{"d_mlp": 448, "norm": "rmsnorm", "positions": "rope", "init_std_up": 0.0365, "optimizer": "soap_variant", "decay_shape": "square", "final_lr_fraction": 0.0, "seq_len": 128, "train_tokens": 369900000}
Each number is 128 + 24 x the weight over its row's rms, rounded and kept within 0 to 255. Layers, rows and columns count from 0. Numbers have three digits each. The size before them is the row's rms in percent of the matrix's.

# layer 6 attention query, 192x192, rms 0.195, rows 0-36,64-99,128-163, columns 96-191
059:142132087193113125093093135124100141146149150118114135140143136128095154126138112159104120099125110093163100118121141153134108105132148103107145143153137166136127150115148118125134114099095160128147142183122147093141124113087119126136118094132180115108163107116097101120127159102162165098
076:143088140158153146103142101154135128092158167142144118149154139155099175124094127137094097041089129129174104115105124135152131148139134146101111132122145140090116158101107131144147119123150153135134164105097148103113159100078103145132127157153156145162117099122141146120152140112161153071
082:101158135155139132131127138077076111148153107135158138129110141131165157165196142104143127158152132141144149156132127135091132135141165093149129136142099150116099143098129126123066124127095126127129112170123145159137154191155175128120100105157134115085091148142144111125133133130119091153
100:136105132124160085143079104134117139109114114134113105104114086143134185149116132138112153132143076123136122138103096133153134142131133140127131082125157098150125185124109136118135114137122155154128083136114135128167137108102152123144117131126137120103135081085133102080118137155085139138
088:121125154149133107103119133106146132071166134076113136153123127158143168143149180117145159146138103110142109122079147091129129140107116128131147133135137069107135132119143121089126163076149139114119143124095133111094141125106093143078108099134130124098124104098140099130159090138082138137
098:119137169106131142184095085142133099113126144118147146113138133156153167077135118133125154123115143157114140153157144124140120109139131151130148171118127152131135123125166132156164121156071131126123122122149092151090187139080140103121103100167175138146096086190107099093094100137142126084
089:134165165103065120161097126076118137156088131139104158119120133136137130097089118129152082149133127121153133137113110142108112116129164140114127153179110123116142134117115130165109143128112119142138093131085158101142149181125132156125122129090116094154168131123148132142089107130128088145
093:155093093141132076109071107113150110089121160108177138112145138126124103151102118110103130095153140093129125108121130115122141095165087101163129107120143119115077097119149115129123149129090136148100105157127112128081134140107173100118144135108122144117129137122127138146121131162071157098
093:132137130125104138079140111146098093140150139119108096142164156117122125075082110135124154114115084126151134129159120141148110178126069170133105115109174130130091119071116143128116155109066120088112141131117138120120118148125145143169167113105137112136189116154119172107131179109143159137
102:148138114150095110146153110139133113226093107134126111160072116117131127162130129099140097150108129137126115128117100140097108125093133134095173150143104135141172138130080124095138129105166164156144103107087128140121152151142151118152131105100115165118128155130123096127120122168106120142
108:097144098177100156162135116140107133114110169106084124115134140116098079099121128106087114090130136126103130135098137134132172107162127150109129100178120088157167124140094120152125114152114151145129146122111097162162121171116112136136126163147108159107125135145111165084126161105124125117
102:144107054136097116116140087095135109116115128114114078134159109112155132127117145154109108075140152139105138140110132132137125173119142147117086120125172093084123145159116100136130123100194104113130122115126130092147138157152134154140108135139121105159127128112104125145150109154126147101
105:137132128124097075148102148118125094145135121152151100118054143147113120151113110114170130111115103063129136116131153153140134172148108152090141152149075130117155112143140153175118109089109118115140101121130133125152126111123137154129157130141140155130147097143112118106185089158092128138
093:145130115087135121128095144133126110107089054157138125074100126136107143129165096118162158135139101162094122123143122127082116145137106083083167150112104154076115118111101146140098122071122130109105135103101050118142115125128131122132128112157102129138092097142141173117120141123143124081
113:113139170151166117116117123128121127166134135134137111140168108131132157139101137104160131166155094111137114121070146143152151162126137133151136137160135128145132142157144097114113103095176110162142145132144130125150149127086115142145113108113109138128088116098132070150142135088143157073
100:136149121131198134146148119103147130141110141104153146150148119154142172115144153150126165070136129167137108113098088158139151100095132158145139146104159127140120116110161091143120159138070136114140125112068162111139108107132149126110123102146093116192101120143131137135118086126168193130
108:131165095139111143107103165138076111177091134124139125146103158120130137193095130160109176164127134179110145139106120153108128130099104114126135124115109124125126155115130144104086144157112154108104130108091149123153099133153166159098134105088124144122165122116085145137113121129105121144
105:125122119113113080126123108088125127132153114145130148136119106168098121162107128122176140163142157122149185143103126119142100073150186098153128170162111166135134128100122171142116139150148142086115124127140141140127126087066134138108088129089154108135132152135136148121161125168119130139
109:143122162092160150136124153113087204158139094179129128111139110168126109098166134132123095113132127121142122119134175105131076129145151126083101098128157145166138140153139111085089138119131150144125149122079073129133114116101083106114095126107116137104160129101133070120154150134142170092
097:130129106104130153154107100137107134149152132099089091144135099187143102057113146084081098124157138104105105144163144133155148131116076091136144169116148141112139123154162128114143144162125111144139109113155096132163131092162114117138141162124144091111122165144151135139153131107145139118
105:141116129171156144153099128140123132159164112154164154124187134149156136133149173131146157085138149071128142151100163144108107099170108090124143090126104154133149140171117151185149102134087149090105145133128159121149153106138086093140108122100146135093142118112113116152115084134122114102
108:104147125110147111102128139096146160093120146171160135132153144115134099182111140120124105084135156147163118070132125147130138156137159144138131138113162139149155126199127153107124065139155121109096160109151121126136157124137190135109115140111117126117157124103144095143137124155102119119
097:108144137118121170143149082134133108121094088223124145168162141137099121125136135133155109117131128141126141094153124117139100128087133194084122113097113077140136120146107138117155135120150164133119134119134116149145114104118087112166122170108114113130120125112132104157101114132117135076
105:127154113114092100106128124126111129114132081106149107167123161105106155095138121106085115153131136156149139102090118083085174172157176123159141124137123138153120120163131114138100079154088116114125161129138132138085145137105127128094143121141148130150170118130128141179103129143119111142
110:110129122114140129134129121174146079128108137125111142141152140122123134098148091151153144112118088136129133115136133112140099141136128068136149171146093136145126158134132089106117115149116117119153104110129122121154112155128118146126086099144139113093169120114174154120074096126128123083
100:191136130113123158091146139122123096105108152129115145120085146146134096106119151097075128112121144159106131090166173101128117143141081130144111159097116122131143134125100134130112129129173143089096153121141149093140136157124105120164113108112102142145134102159160085126110111139103127121
108:118110117083132129122171108117119130070118131162159118140156160177146140094125173120116109155083153119135164102138151107134120120132144136115153068128098090166128137120097117147200140080115116157102107137114160124115101143140073076100116150176095160075126140120116111158108133170137168147
102:167095108157080134153122177109143092111126108111143170087114128141140127137128150134125168108113155114121172164082131125146142130166116120140072128131102120111107104098142118177133121094105131119104109150160145184107142143115137154086141145115116114127129123110136137085140107151084123134
113:187133146132156128151101140133130107116150148120138101100114127142127161153168163147113129137148051121136125107138087103136110100162076163125136155151118130141117114096130115124120123158110121103079108121109146107136132157149155093121160130160136138145174117068109161169142158129170103109
101:120126132115099142118167120107134130181100129118118136108141108087144118133134172171133127100127091124184087130159146105155153093097132084141118138120105106128102124106125097106139140086130097139139129096150153144092102111088117142119132119114109117119157109098092104131109093146144116101
114:147086118136154119102156146126120110136123143128117144123150087105095129122111164122104130132156138139125155173164123162119132099109134153103131125117170164126160128128103137108114107119135138111083152122126136149123105147121129087151147121132119108104166131108148170089167145098138174094
113:148147125111140120120172121121147136144148154143159119158116107097136166138079156104159099120102084124116139143120145116134138171132127144155122161146172148177142095143131135148148148164135161163133119146151127131133136160124137153146086173121158091126133104119145113109116138136150103137
097:118126148174110122123187124159097149133138178184128129169173128073133146155100124127159116135125151107126186163097118148112161135106146149127093112149172121142109110115094122118141133119162126137156123116148173156126147129100129137118154133101113123111115144120076135117123157151119106099
092:124139178123105116148209131181136153146159165153132109185135181092119153113121101110171113125142161163151171168099102148132142149120132129146106091134124108176145070102091125145166120126165121124126129107151187157095128148109148135112184160095130120156115165112121132114130122121098087122
075:105133123115098128114132099141116143088124118159146119131130115124127141122111104160102100120086116127111141087093135159160078157140103130126119127101156146116135172137108141153123131135079151128150115122094132122118172123146130176115078163100125091124146128127139161130095127124100196094
104:134153159170129161149108131143159108149136178130122155126122147110070140120116095103112147141139123073085161125124184142113127086108127151095119099147145103123139134116167161130178123171153163164167131119136127158110155124078112109112133118137127100125128140127154139146155127117110176121
089:119101090131104162098167096104088140143177156123156106157132133135115090150139085083161154157135161101137166118126119144096156120117109141165142140146112111162131118184164117149090170123182160107121155118121122122147142114129158155132148138125116107098163173154077123145143142106124105138
052:100119108109128103109104094153130101144160140122154149148135122119121171131151149121160099124127148111123127116113116175124106147139143106133145171132107144137157160134137140112131095089111133119138118144137090135163109123142140151089132126117159164132133127137111090156118118137092104145
076:112129104095105156141115128119098120097172128141123161137169128150151143117203140100149103104145150112132081080101120162121103111111124147127155107127099104125131139139121136127112139095105128159123112123158132119142096141149154168168112144115136141120095143146088096191148105116115112108
081:134101125133155134129112126123109110134095140156135090173094117065123131186089119109124148150157115147143155183146157153063131147134113117196110145100128132112161122141119091155092091102125184131122112092068160160150144097079151104112120127131103116122109118159142109103144108180137159141
092:148098115138081143156123162191118129103110076151160102107081132131125153132125166127134171129157133139102150161121111131082150176142124163101139112114106112141115134145133127116153179109099157108156119158068128140088157117115120099106116166137129158136118155126127137189172109149104108127
072:131057108119152148096127155151119147071109101154140121131140116127169133162125164115159189119168123080138122111121114141160124133084082145115159146124128109114117151118115133103130143109094155103163175142129135126118097120074121153132147129132163136090073138120134096119144135157118165104
107:112114141128150079090116102125170091133113147110124124111136080089147099095119141191099143121127122102117130149110124134135138113160109167110130142101138142139103120101138133116097117132132080126118122128117140124132143094071126119086100144101105154130105118113108105110152135129139089153
094:122122160118091171163144146140087128162140099112120128151153174139086154125151108102120119094125102128197106106097106159120124127102078111129095121118128109194099133124138131147087133116140132106091145136132157122150150134093144136148150109118106129141119148145096152172096132158140128104
099:154160124097124112121140142145174157121117151163122167123105179122119089125078074119109114092124104149112131110090132079126152080127123110112136123126125109071128112150158120140103143146096097095098117133137121110112144109152168146107142132076109149117184142158106158144134154094120150150
097:133143173163151113166149158161149115156124138104081140112132135123085137153106093149171137132120146139134129115168141128130090154161103146157149100120119164127152114137173131130136112155169176136131104156128136096124120127122193124109119111171112130103132122181159109128103127140145119109
096:094126123083111115133131117128158134135110189112073123140144121127125146108153078180129104169157134125107128120116093168098148103145132131140120105125155157133125139130114152151116169161069150129099137158109130115135132182123085118154103130140078165156154117101097144133092066142124136129
100:099145161130091094103122144104109146119087141091150137135159129125113120147170102146139167104099137088161116159127122137138171146145179099171154107154150126131144145158092106095154170127086132099080116164177142120126137122144067136131093094147160144110120121109116105106140116124135100126
096:148159138127112135148115121078151160104151149124081157110150102158148137145136086185122134162108126114134111108114116102111165182127116167137127127133112105160084116112128107137145104082129105120092116125149097129150141127101120114098116137122137115153131122127130188143109178121093108128
105:115131111111148124123128140154107173167132120110116078103145113172122127109171110164102105147144108125179143112186104155120117147166143127115094108151140136130151121076130110139165114049110075109125180145138145146122113108117095108130147158130136095120172120138139152152131141141101105122
097:091151090128109089135131173131135105128154128157132166134147132120119108135107135139137088139129085145158111108171123173121133171127124102095233142151105099172113117185136158115146130101107122138103111148132183171137123139108103127152108134141140133144138139155105145101098159129107120117
107:081195105134113143123109121108119111143101115133118132084118123089122148098141121114131093136112127128130107140151151137129118120141127088173110095147131156171125175148103116143095112141121137161152152157178146143152181112115138100138091127132185176165115149112128119144111133157174137090
106:113106108099157156114129105145134149159103109127118113156147157116155141130112114177116114086133148094169178131160137157157119106103167152142153163122138103193130166118084159117134153140126134125131102131111132119133162085144110118148107144163116143148127144139167143170132117157139126109
111:119099098096141126100062127111154178152122132121083094128141133120103118101104126131115145149141116080145157162129127094111134158099089194148137098140123126088120147129079133137126110125142133171136123115119126122138171120149130136123109119147142128085131134110127075063127108149153133128
105:148101137130134142104126110145112139095117148121133144119129120082094154111159136147136130125120123121120159127118081089126167114115163099164145114157106142118131120136133151120094096135130127108131071152136076151138107142129117114157139136140123143119141124107070130136150107160127152124
111:149153114100148180139110150108153097125149144142112145061134085176110144113101154123144171128162143087165077152099122122080153139084077163127116108134113134121136116107123133136105165116079116164136173148101122128139131112106118114112116111176165137111103132118160112152132091127149168113
111:157151093129116108127192142140106105142114117172162148138143150164150109157137157110127105156103125114088118118145142111154090085166108140139052150126105157108107144157116143167135113150121172084149134127098166123099152170138151141102132067134147147126149135074121108101157149148140153126
106:146181138136149137126139132136132111103117131121144156115130134088152065121127116173131091143119128140151157163121132131144091089148101151124127146122173162084169150139135140157120149180124132110153138129137087139153118140166157111163142108111120115125125116145146120144142125111107152147
112:148155153138137078138157130102148115175151119164092127132115144108115125129110103127127110096146152095104120150104151085100169128106118098074140090103084121111124120138139127147136111148100126173083147151117130131118129100115120149172081142102111150156155151146096120104115148134131104100
116:160136107088143114120108100147145139138118122107107116128122131097118197124119149121179107175140147101147147157122135137102111134113081139121100085147133148147104112143126117153155123150102133124154093114126172129079138104114125103115120106144127136119144124122159148129113145120116103154
115:134115132114125123135102129133126096121077144126119159171142111118184116180148121127121157130077152127117128146110116161116146124169145146146145135130099173155127121169126137119142106137154145128124179087123119103116114116136111125110151101126138141118175089114148130115145067122145080123
104:104125174096142110094122120133150113080132119094116112105160136117136186121134098082135147134135117165130144107118128127135115139121126081150113078138122104125109138142122174130111115161111124116107145130154146117126172132115124109158131131151124113086125190148144131110134146169106132085
106:110132117147123163139147098088106195154093118130166101138112117084149097076138127168133152123162121077165133138132105144132140133150138103124123118145099155090122132142115086107114114139175141136168154120097110146104089134121146087130087122092076107150122138108070155144104115096107166132
103:102118108144111186120168124123134141129127121150128131132126114105110114141147130101103121113145105197104115117132118130136114144169092143116142142142134144179119125153113148116133117093154116109154131103127154126176130112128143176147121125107127123117150091173146114107119123171163155112
110:141132103158116036131147157113143135107111069132131114107162094160088106118121114103095077141122129125161111143125127146138109144158119114127112142142096136150135133136136100118124147111089103186144123143121173137132102137119105165110086099107144129100131144119109153162155172144108145128
111:137151123142178110126129115165123171127136165132147179145090142126133126093138141149144123112144122084109148153144158133153124197144143094138079098168131159129109148108073105119102147099104132141169095155143090145168148150142104137091161092126159123108146092106105128114125139103199172108
105:170125134135100135097148126104135137158126135126109124107135147105108130157133128157134119128126130152172117105132134117115155143156161099103121141101083081167103155116156131122129109104137116107128083118131147137146122125066079169172135102125107134144124150127087101108129129119123140112
101:108139091158100140116141153119131090144121140130113125169130115150143089074145132166134133115125144116141114144130184059117159109158098105133145090127116149089168162129136160115113147172144181123113121174166145165098144086134119112165138106111125115130129102098150104123153153170093140108
108:135114146161084120161126133141117096099133135133163131133076155094127122076115155161136094162135118125163128144144134155134152123135131123110108144106165102071093111128096136162128139130144161082086093156148138113138114122206143159158136143116147119101166133118117137126121121125132112133
067:132164163101139155127101118148091141099141132108120108133171099082136094099163108087148075156132115146144135099133163146127107110105149123130161104146124123094140103144104152133152105107100137110119144101173163133160126180153132157178137060125131093133151133126128092177092147123150112170
099:176173144156132163169099108117065121094158110107124117150107139080142125109122114091112102151099137131155137113106157145145151131126175109159178068178140146128133073142134103153119122133154134132117128123170147110148128169152147141151147079141108100162145127124086114110110139126156106166
083:087097113106090084118135131145188128096131119164134147124161093135113130083119142148161103091133089104100118142093117145117112162142096114140139097095092126120090157144136136149099162155102135151117099142094143130118158134106107147125098130123079160104167135140114175137132106099137161077
095:138135134105106120118134112156167166091135140121155172092158112136110118139100140125108127108187089105092111159139078103158095123145153129129129141137110154121086126097171137116116122153157129128147128179146141117122097101095109138104147095132093117086177131119142124112112129130153145093
070:120147165151102154112125114130100100136140111170147175094120167103110131145140106106118121125127126141154156128118145135111143142106155120164149129159189124130118132122082076133076158118081136173104135141127161125167136133177179104163151104153139127118133134158096108138121126106130132122
089:109129063178136120135164110132157134129128167135116163182163157149135133135092118134112128135146162135137097057085104159170137176139137146124162144091097131134153147119127130161094165116174123154167158109127172121124175105141122141090142138147150134108091127135130136114137106155121124100
089:088103152149113157076143113168119125111138109144142109120119091134162132187166146117152123108140125102125119185185125164102125121132096099140164159159114124106103113118127110113102099115111132151100127145111156159138111087109171112167123128162129125160118125131096165072126139127123136135
102:107149112113141165141172074133096141120110082138132149133121135177134169161106120106149142141177145157110119093099147128133139162130136098124147122134126104100168121151150096109128126120135200130113098117135088136144100108090170185122149133147158114105119116093125126112119115131123102110
105:096085120129115120140121131133152178148127202120128167156141088141158175132165170112112131141130142109108127109180120107140105133152093117136168158130114131132135111174159122145132168100149164119097106119130126108159143100105114123104110096164120176131143136098112121116161149147151125139
088:136099125138122083097131130148141113094122139132158107137133189146137143147162172121142134101116132150138122151142138138137128137122141110147153118092165113135090098150139103085083140113143113071129112083154125126131133112100159072150163111133153125148136128121135102143097162134137108152
105:135132105117141129079083120099129153103116137135059159107142156122129106137109117125108075157131130084106145144127147131130162149156110149095130141118108077141111139182150101183154155103099130115122147104135105106114127116170147165131140144111136118121136142080128100146096174152163101122
094:119142151114110065113133154132141142104119099090165157150127137109126164140128116167149110109125144106120129115156119132119157120149148082145083087093133193100122123107140148160146143135132109131090131156121174130094172105110148149130133150139095062148147139143121147106122125122092122148
094:145087146102132194107140152095157114149118129091132185145166158117069114107112089126147120129135130096148133104154114143128123090118127134104134183124127151146156142137085142086156132173143164133101109161178126088136134097124174123154110086119116137140168143133120145122155115112167123135
080:129107132079085120165184140118124155121153126169090112127136132122130108121104151157068149135134095127161162117150163144138099117121096124115123102101148132106154121083096122156117125121149152144122107088136124140121167136130121159135081148113135186138117115152121125129117069095144112117
091:129098129125108140147165095127129117095124160128140098119094170128098124173149073124106138138127134160103093148110126159114159100146112128143145093148107117155129152119139142148129152136132171126098097111096083132136115100128146130133113093199151164111127130138098141134155129162118113119
091:120113172151126151114157137173084156149141164107156109167103111096148097124120082119112125108158076121134161113122120125098130101127143149075114110117145111126125104148062152129101092125126115159108187149130129164132126153150129136120105141089151139130114167121101144167106087114140116151
107:123136165118141197155118124122135129195102115124139143138137130117175136159141128071109174107135159143159104109140116117126114156195139059134125110093116133105121140147129133101121103124122127122154120118130158121113116109143136166145134133108125123098152092146118113169127125122133117112
093:170148132144119105123139119155130094190120124077123128138117147121076110117117135096105096114122147107128121158136072143131143086125136176102159119103153131118128156113168143108164124140127141084164162090132068137150173132121150121096169109116189141127161123111100132121132155109113140114
101:096180154150149127107099144116131105108137082153174116150118061120132152130123169068141121103173130091195102125146144149133145135154144129168164169141111102111123155143132152132160139113123110136108149139168144153162098127138106127163148100175124125114111134113115150142110131125139096145
101:154127113158149162114142155126105170123132139097123118097153147165134161114091158104117110138097137149106133165147149135174148087137116149168170122140151174150131093152115129165164108092113135113191124114107163147141140084141128115097131123128118125140155131121135171146096136154164171129
094:098139138128138138134122131118137103149121157125157111143133145108112177120099161150118138167118168108130140105108104089136148153114116144128164150142121147100102121112123171141105180134125139155146115137120127147102119133132142122105163121155120157121152114131160101142109103151179081195
087:135080115176129103122129076109144136109147133100108150109114143122149111087131106103136164114126147136118114081164112159073130117118119094148125160140175116112083104099136123103093102122137154146163136143125108154193119125127153160154123097151112131171136148117118143109126101114088110101
101:138132142147149090105100118128107147134147098095146146064110120112166107069133149098101157123130206145101078120109147102158136130154116107166133138097120160123152128131177091092138177112124128150105098106112132119149107151152103096126129118143110131129089156079126104162145152107140119126
092:200075083117165145115168114114148164125088129136123155128118126141115157149140158128119119151112125123105087087134137094108093103166123138113077103100157111144146125087081119159152149081104129113142150109122084121145088118109130179135134128131121133133165125130156107165161124137149121126
094:156095157108079125153131117100129130124116116132087144178137164145058097143134119088169089143125123139109148110106146144161161115093152147097134109126130128159144129111146126169109175174136150115156134166134122130124112109146117195097136095140118148124127090113098139133117113134113136139
086:166134114132081145139133163161171165146082102183097093115150128132139118108158065146119095130154136128124116099146154094125115135166140146094143120152109088120120077104135143152113121161125121112142132112110108140110146144122088135100138153146071172124166160066124150130129138121136136122
092:112111171112120120099156145162154091081150133161113144122117117128137147150163146161128141092088145106137200147125133114124189152109106069105131072105118169066147168142120129122147105155086131102117110154175137132080102130134120142142108144141083120145121109116129140105126129142146153120
091:100142135149123150111117098154128116167143151111168123091127068154127132106121092108127102132107123130136108154138128104094124171120119104101111162133134150057122163148116098127134113129129121126136144130156127120139083133175131108181118137110126100104167130117117143120129072117124083105
088:146123195107117169084123105118132110121165125104120156115126155146096082087161098150105117093141145133113092195137121116127106102170127129115140183108080128169129150147137121101140146145141144097146139155152089129123136124156167142115110137175111144106116120094102095110137120132114122158
107:155101157095130142153137100086150123133098128095102121155150130090164153067090143124109094120116107095123141153120123133139094145139148153058091128092147107130116129158139127134119139128160132128156131123141133128105134141125134186127091121111134104161142147141134091141167145147119154163
101:143140109143151181132132148143082126155136168120107118144179148136113112115183113129130110206116145129136113176146112167086083166154118106118143156132127099112111118119123125079072111139162136126151160125132116113098120124140101162123149143097103120103156109121154130117133151113103110070
096:127095106170098083113138133119137082103133117138080141125119147139131130119128087165126106109109138084167135097115130126122117146108149126073102153113121122141115128128108156116149124132097102132133091128117135122147121119155154111100135171131087149105162123153161132114164169143101149145
091:121113153102126118085107137156144144164113115143120074139130162166116120112123122131114141146141169087154109141145206105147136108110121101134112102153142113121142121141124078167161150142149142106164104144121106062112164140157124169136118086109173103129129163099139146112151115153124155130
104:116134162129134137157122101114084115140119101106164138156130081136105133119100153144140144093109107142105158081135109123157091089120158101107134114141090126145100132167137124118121083122120123075122126154148173139106131152143110156178144078156154126124133139088108115115112137131107134082
086:125182113148146135124144173132110135131143146143180130163113121143137152149126085117148118122135111146139166118122110075128151109108140078106166087135131128121114166156131126124105141079122146122137174119163122170153134077163144142149136140146154162149106125129137095126185163109127159147
093:168122141155109135131107088127120128083131143144121090166106117106131143142129110078103139178120104091165129168127082145148110130144122141163132125127125186113051134175129111094160126096109129067124135137134119142144103137132147095142173134077166125114113117130112113140123146130129138094
157:098143164156116157090153121134106094117137114163164132159124140113155130167091105134168123098146124122163170154182140184145142136079138106118137151155143127113108095142103112162135104138154142117107127118147173164153119153122153100181149133114131100131105138160094138120095135166114137123
105:122139143172166128178101101134121105122121088141156112165131103123153121121097142119161130110146135130143123126133166125114158163081167142071151093109125113113138112139115154080110108139150120144100141136140168138108146130129130125136104084088085107141104157139138110130120123149128101121
093:082140108140102144118175111184130084132080077151116142149139133111119144086142099158158109107121157144121109125097127157138153149130124148123120140124123143164120165158109143163129147155077160201161119170118136133125137113097122103094125168127129109129123161119133142139135148136142142131
087:159127154123130121114121150134143156110113170160123137105127118117054128161121071135125088099121117101119151105152128116126130122145106120116117130143178137141112138137107123177109148108151148152121112129115178124161170112140133113111138148092114115108113086107139150163148144144145153097
# layer 6 attention key, 64x192, rms 0.18, rows 0-35, columns 96-191
103:163102107089127120142098118139149126130116172103111135109156136150111103109152110180128121151134124116139071109106122099138103112169082149162126105077104124125109160102159177141115104155096089166144123135109130082142080117108103123091136170121102166130109116108151156136120132145134127181
089:142083106102129147085123141142133087131098134152115146130125153158160110130152119108113143137143127079123124128160130087105116124130104128140089167127149099153102174124164143147139126130078117140155092161114093105101103103127118132109153164128125091097115140148140116143136113124136118155
074:148161138129176138150082150095122121139148126123062138120109136119074132119066104124117156143133072130144186125123147126112160106146149117149131108152105099116145145143126112139121114112139114072113178089133121160111112125157106164119107067127131107122129139158106127123123113120155077135
087:122096129149144110103100131093120094116135171157102106168149124097125135136141141132139111157123151158133118134130150110121135122161099127137111126125123137175150100146118108132106148106126106109134130089169141174105170126105146072102111109152125126122154183139102148119109102116100117124
092:128136140124054111154155088152115104117142103085147083132111136157150088142102107116123149094138130128103182136130142165123130137117146153089088176156149079085096156112107117090130113109135112149131103132116130120109121102128151139151150135108192158144122100163132079154142102126147142105
089:120116082127136172140110102136153129104121161188173153102121157131167111139142117110104168080135119125118120141131114123139091155100136121121116126126109133152130121101137135139149097106135111148153165143110079156134096147127119177127113153079101137117093144095095123151141155174144084125
102:164159140162127153141161119154131140137124110108132132108124089132119112128155152143106114104150092124100129115091158116137099156101150091162115118103144105131133158112144142101129143119166133155135149153143116169097108160155155077109103123170107134110172103099132147105156132088115146157
099:095108133116130150089131126099110135125100164118124130130127147142097127119118144167101128174180136146140107134124172121136161136119089127113135156121106151106122150152137137162110124130152093156123075122118096138142134155137096134121141126115086134135157152124134123125141129120126152151
094:167115126134079122150110069106126192111134138124127144154147126108133121148134144134145114129120118102140106135090135118151171096103172119135118128138153125093123109117094131173094122175104102151148102119132109109158137137125053116094100146138087120103101094110157110124063070129106144139
102:109123132136121145083082122127143130123152133143150146093162143116110143115173108135164094140108149147109124121094138109173139104157122092102137113117172084121080132161154117144146116156094106143131128200150142112140110127166088124116102133148124110126134164114104100141157154176120143117
099:137110114139141105130153127102118110097141077109099145157094083160111145111110181151120106138197112116093102103155126118099180146123120145122142119091144133128128127139122109132136079099151103127113143126154117128099123090096086147114120172102163137125114110138104120164106133117140135137
102:135123138099170112125116154121146159146114095139117171090113137182109135113129125100149092160104175115134111078095096141154122141151107118123133138096122123143168122092144151155129110129143169158166130135141111129129134136123125163073101115129130147140094139098157100093139140139106103114
101:116132113117121104112140136167148157143158122101119120087200126127129135058118119141147061133121085112101156113112117109155121133107083123102083113122135131135108166146121144128164136115119129138168112123131162143100130111113119139122124110143101108117118132119176070140096147126161143156
123:123133144147117126136141137122111123103173128174112109149112101108137164138092124078129148058150112145118134113152140144126142160103116134132130151155135140142126129140100078111146130098177134109129138080142129109118129118111171138154139082121112102142084136139104198150142128136117110090
102:131097126077078122135102135114128161119135177119105126142150135147123125108168101178088123115088121135108141121160177109134093122143132136159104121102139122103163125115114134115158114134110108138156095130126148092114120096128119096156160174155114157119125139160152167107131125087086107178
106:136159150143121107136105141133142101138116164151108162152117096100103155171108114129148144168162124127186156105161100149076151160108103138162153133143165142073145117103126122103128168094105127100116154160171107134160116098130155117157104123140154113090113139115189166127133125108084092137
105:168132094122131116142152122079158115117133085129113125150135119140143124134161127123129088090105079100113128107132111140106120074173167102112146090129091130143158117167132119142146104075126131157158136097110133149160129151151150092155126110143141111144114165160119144126113131104097093124
106:154140112086155145176111142117152117134107114128115122155121133154130113122147150146103129120122094103122122154123122103104131154174070150133138078129152120123130225125104116141155140137141124132112130144116133097114066135114150101141116138159122113086114130065140119120154146134131147122
104:096129160135097122126138176101113144120123145117139102151148160117094135096161132097125188111128140144111134140106151180115166148162164116119122148128160119116148108141098149128190117110091124121150141127178111133110190135134148132147111110124140094158184094131088077085111086123123109171
104:096130129094111120141113126126105118126123133116106139132099127083095103115105108136102113159142130138132171183125136162146170100092132104138106138182094152097130119144122121125162162139125133121132179126107105127089135140133128144119115102151098170137079114133074107123142153133137128086
100:113166121116115105130160118132172120108140103116120083101088118090127130128092125145092132148065160166082171137126091143139163148155128105153157142112149115117117120147113096147083106091143114110125145105084116141137125150141129123146088136138135165080094168112124149141108074156152116141
101:132099156102113091133129134162107106153136125122123151133119099152125145115150135131106078131126114120107156159114121127136135180114130136121158093136162146117135156130137103122139118141112123143146157148167139144167121128142124132133145122126146113125147126157112122105090109113143103136
100:140113093133167144130094111114182152134111156128096137155108153088113140135093155100142111166137153178096080117151113119155150137174086143139149187147145132144109100123138134093118121146128122146160182133104172159139090094123118137109147101128115095105184094147132118134091123117117112163
103:135134121097149055160127134139124126099115122210129142142138117116170128108136125116143174107118127141125116154129132135108137153129156161099166144101152167138130108135092154157188144127158130119122101112163079139109124118115124157115148169125154114175095134149116095150122134166162162123
102:127109110139129130158149130117115148167117119136120121134110145127094141134111140105126177118069122113135136087105106134098126107116098140161128133096146145070131138137120126121098156139151110129099114167132131172073114065102124116121146150106158102141149101142107118131193136105070117095
101:099145129127101124157126134157143111128102076148143108092089147120131104160128128090172096149139116161130139162112104122168147140133120091132195142164157115162140115083149121132103141151138157091098110132113103145087139128096112102127138121107144092146121090109078184125139113142138133124
108:124143151159100143103088109104135143207156111139093129116137113117139143181092089118138146107073158151110103132131084185114164130115139185122123123121115139116148145134160103183148141115097138112122103148110129160161131093149148137145119104160130132123131113130137155136126131140153131148
099:136173146062126112108129093125088137138137150105147057161120135151129130138125157120152150087145100110101124125150138147135124108158112136140117170114157157180130178134172100093092135157130106103125162159127145133122164167136122134165116142117168145177069127085119114178109137151135134136
102:115124117134113119144125113117113159109170129153115132104167107070148122127098136130162134096095122159177151113142110125102084132140125166119166134122080126143165136168141123136079117130146156113120133122140148125164130137116097072141101119140086163132155125170173098108077135138110139135
103:159111122137172078137122134149152111100138092139126116074143163147136082117144131120111123115180150122141152125069134136080173127121093121113113099108185130106155127113151128130102127186084100123140122155133147101120159121101125134120120143145115131131138137107140145143146132102138143166
100:143065125095081157156154107099136114098132101160119124096133131095149116129145127147103128110131153134115113129135155094135116141160119118166138109125148139129136093170121143115138180168134113139123113128142116137109144113140101141117140094156145119116117152115153112109141130157109086106
102:107162084070127095126128146142110111138150081116120120100162153160172114132116105173117146116110132109129118120117106112104135104106083101138134122112116143120143110115127116124102093131151097110142145127090110113058092127129097133100136145156088108107129155124107151109122136118141121142
098:121143159162119126167136137113091112109139106149140113138087112105123153150081145092135149103142124159138178147152099155128173154102133129106129126132128142132150073141098078111114153084144138104078161097149142147119151131152147112182113067113123111150118135145108149107159105137131106106
077:114129129142132157134137115118125111116117124126111146145112143137130142151145127139102121134107092119113156121107159141121160138169128141129170165144163110122082120151123120116112140118175166132157138122130130129135146144119094166106106116126124137093129094111134160119106115123172130095
093:096121117131105156140142121107104139092121124182143157126149137109106116154148151137150151083147100127172095113131123143141141153076151147112172158118159135145152129120129108097139144090130176137127107129133075134131130077173103123146131111119142163126120101112140114134182101163100111110
091:096104118135119188126105111092119113121085128142105114115164105167129105137160082140161126081135116155170105106133099175176177119129106146135105151130097153159129150098150157093112102073118135129123145147131128134135085125127132146152143141115133146114102146172140098081132160146112110174